Each number is 128 + 24 x the weight over its row's rms, rounded and kept within 0 to 255. Layers, rows and columns count from 0. Numbers have three digits each. The size before them is the row's rms in percent of the matrix's.

# up: layer 4 MLP up, 1024x256, rms 0.201, rows 538-548, columns 0-127
# down: layer 4 MLP down (transposed), 1024x256, rms 0.0962, rows 538-547, columns 0-127
up538 109:109097124126112125159134115099119156135149085130154116112099129119165137143122131126107093125129100067129141087131135145116148131118149101136116146092145096162089126119145127113124135115134125111171104165113148127146164188101148129123128179129147147108079119156163153150122122119124152165136166119112160114132125111096153106102148167113148098108178111138113151093148121146120125149130
down538 091:098136159127173151126106114136125150113152081096112099148135117131101125106126126101121110131121123101123141118117140183097117110123097097124132099138115143125137116101127129098155095107137138088128145085141062104122111126119128136116128091121118140164112155153137144108130114146158115175155143101149154167088139085161146127165119146173149111113092118125123121119091086179124110108172
up539 110:103127158171110139144075125158154153068103166147099151117169151154141130115107105108154123130145081145135125081108143152071144119144106072110127101166135161136136117121181149093147135141151140145135099118109129115135144118119158154102133148135092130129174144133137105105132140120135107154148125091081092144120102146111109130113131125127129142123142075145098130114105093144120105107075
down539 111:146145116120158113152114119143138121141115133100086154111152114106105149147114113096105106144139123139167135086063175125138148099093117109140141077154146138132136178148135132082158145104118150149131133172135154133123153122091164146079144130084109141140093117108164150114151165111157107136134153128133150161136109126117128124131149120097093154152108120169110102138155124146084128140090
up540 103:125187111140105096140129121122098139142116136150165116118100128126076147096115112111101123173127090098153107102145114124127153130117127157119132173088177113086132141078113154122132148089175146075109160154160124138116185087141115128128162168093114103103122145131099123164130162130127141150174108127092146117107106100157128102109125143145154112099123107113152139120152122096107150152154
down540 081:122089138119093129170135145138125124171139127145132107158099132104080117131156136097136115083127118096155140107068134138100175114128125098138177098087125101108153121098133118141158148109118109127102143098131102124151162107140093150117111157114126130133111151125095083142143125140100146148127153124141130132175091125166078136099137119142109120170112139110131142121148119105147169139135
up541 097:136134159114140186139164117147122120116154108125162085149142097134194113135116150101157143163114132186177119111137105112108088088103106151125092112164131091116105157117131122136136148132113117139098124158150139117108129132108115123141156140155126142127088124113045158099126105146090137119120102123110135116115139152146140129126130146216105137119102131154124105107091109134072127150131
down541 115:107153105175118143131114086120118105116136130151146159124128137105125089149098116114079100135091117138154093158151127094141139120116098102113149123166119117163125148139090152114139102124104106099126179129117122114110139109175146122177145135119145135124147099120109148143119136120111120084079163176178154116178136142168127138114138117102159130127112145117151114150136089106159130132098
up542 098:119085116130089145135129116131088132151141116166162100136121166169156103148129137141104125102107119165129156149122119132153104130172108097125138166139117171109129132114123163090147124154149145129159098140174136109128115173145143090124132142157159091140139116137118140137163127147152127111138171158106143113166147108162130158154122152140155139149122099147123107098088147125135118118167
down542 119:139121083127145124151097151097106108159104133150103089163115161104113131159142140127105137151140104165119128095117107126108107084154127124144121101140147121113151123090115133155135160086143094118118114135158116122138111115136153127172125155119122127149107129126094129150159116089138150145127153106132146152124136123123133124181122145134134106167104118151118132115121192128150163135135
up543 104:118135132153102121136111140142114119135151108125127130164165124146102174111138103135129137091071117121124129106129145132182110110127119112118137137141093164159107130110124141179142116159127136129147159124134140213133096115162131152107089148106165102144116130158135146152138090114150100111116132179098136124147127098155148113134128160146113189114130138126124136121144169154077139122125
down543 118:091161129148118135164138077130114125140128100155114115093104121090137176084128115146105145151128164125127105167120081156133087121124146125104115072154124130112167127123147095136102110126159127170136122155124105135129137135114101140131125110132117148107146138085118110126124137107139116122113129114144158083120111154161138133115172135121100132120139131110140102148111110120149124099117
up544 087:123124185092094153117175123167111091167130143107147176145118154114103108118159113082160156139139131129137122125172128125138106143147136115137110114142147140164106117127136155176126080116144133135111113130163129169123127121153099130102118111073146112110139127148147168145104123100117149122096137171171163134151143116127121169125130118140155162135121124173111148133091133132136166124166
down544 102:107151141173152116157110177101087131129132120162107122163164120096139151156110129152124091122114137120159166120181164104120109119129114124103080146150116103187149140111142132122145127114157134110165108127139120165146126145134176140124136124125174111176110131143137119115106113114129141083147144141151134133130132125167120132147152172108129169147141098121139106077137085121148152134131
up545 098:120138119079150137130123179173105072155157158098119100147148149123138126109125158139157119108149134133131090151125157118136113140153128094146127137147129163150149091136097145147104133149140124099109171093114102129126136182150131133130141092127116093146108112160124133098151140117043129134125117113140140116104097104164122113107109168146121151125105113165119097132099130120139142134108
down545 105:106145112119156121176125127098137086158121143135091151132137154111135141175139127128206131082071150113145154147137164155160071160107095155130138135144102129139149139148151108119138108113077138138134136114099124111101130145135129124120123113131126074142155095107126176140157134135108156118158111104129128145096142116132157149136127147110153098129151144128166174109116144132106116095173
up546 101:085146133127131106074144160155120165173118104157118106114135065096128123146108110127177121164144131132132110130085132147111145151124130125094135120098142160093100060174114138129143136115125153143127103140089134121142131099147113167106134087199142163054095104137107115128104091149169126133113122099139166134133115108127109091103093139130124152148091075101137148119134149173150086134120
down546 094:085180184132082138130125112119188113088143131137155110169146081095128141151148134131155104103128154135123151108105141110126159138153105100148136135144104137117104120151113133076135159156135150132132168105125113136138129126114122192108172132153103148134132129100107112098136164113137103107111175125147166159098139134117141119160089135111138149152132100205134110130109182182123117096156
up547 102:112072106154114118084124158161082139133116086060133116125130130121098115162064127116121132129114160097134116120117131136114121151145144105093101119120106077152133109123109122118123120124102143093135137158128127107146112155079087129104131101117096126127172132109132156103160129136131161117149124155122122120096137126152096139135126120177128157153146133121138141160091158166103137148078
down547 101:133127147095135153121112150132132132148160145130153067149140093094136099130129128132143152090137134109104093126117142108125061138109095138128087116161154127184106094125121150115100073143153169102154124112109118146156114117152152145132160152110120115182115119126139125129167124129160131106083102098148096125103111128109139127099166172131167152161147137128136111088101158160091117116087
up548 105:139148118118092101122124117086118143095141134098092072149154107102128123133115132118127163123145132163146158117104131077140124112146136083139136112142132159146160086118157169107111149108117132127124144123126082111127176103144095120120121103109148189132150133131106164127095102151151152111128103147121148102136149136123133157083102145114118146137143085130171143154151142111173096167151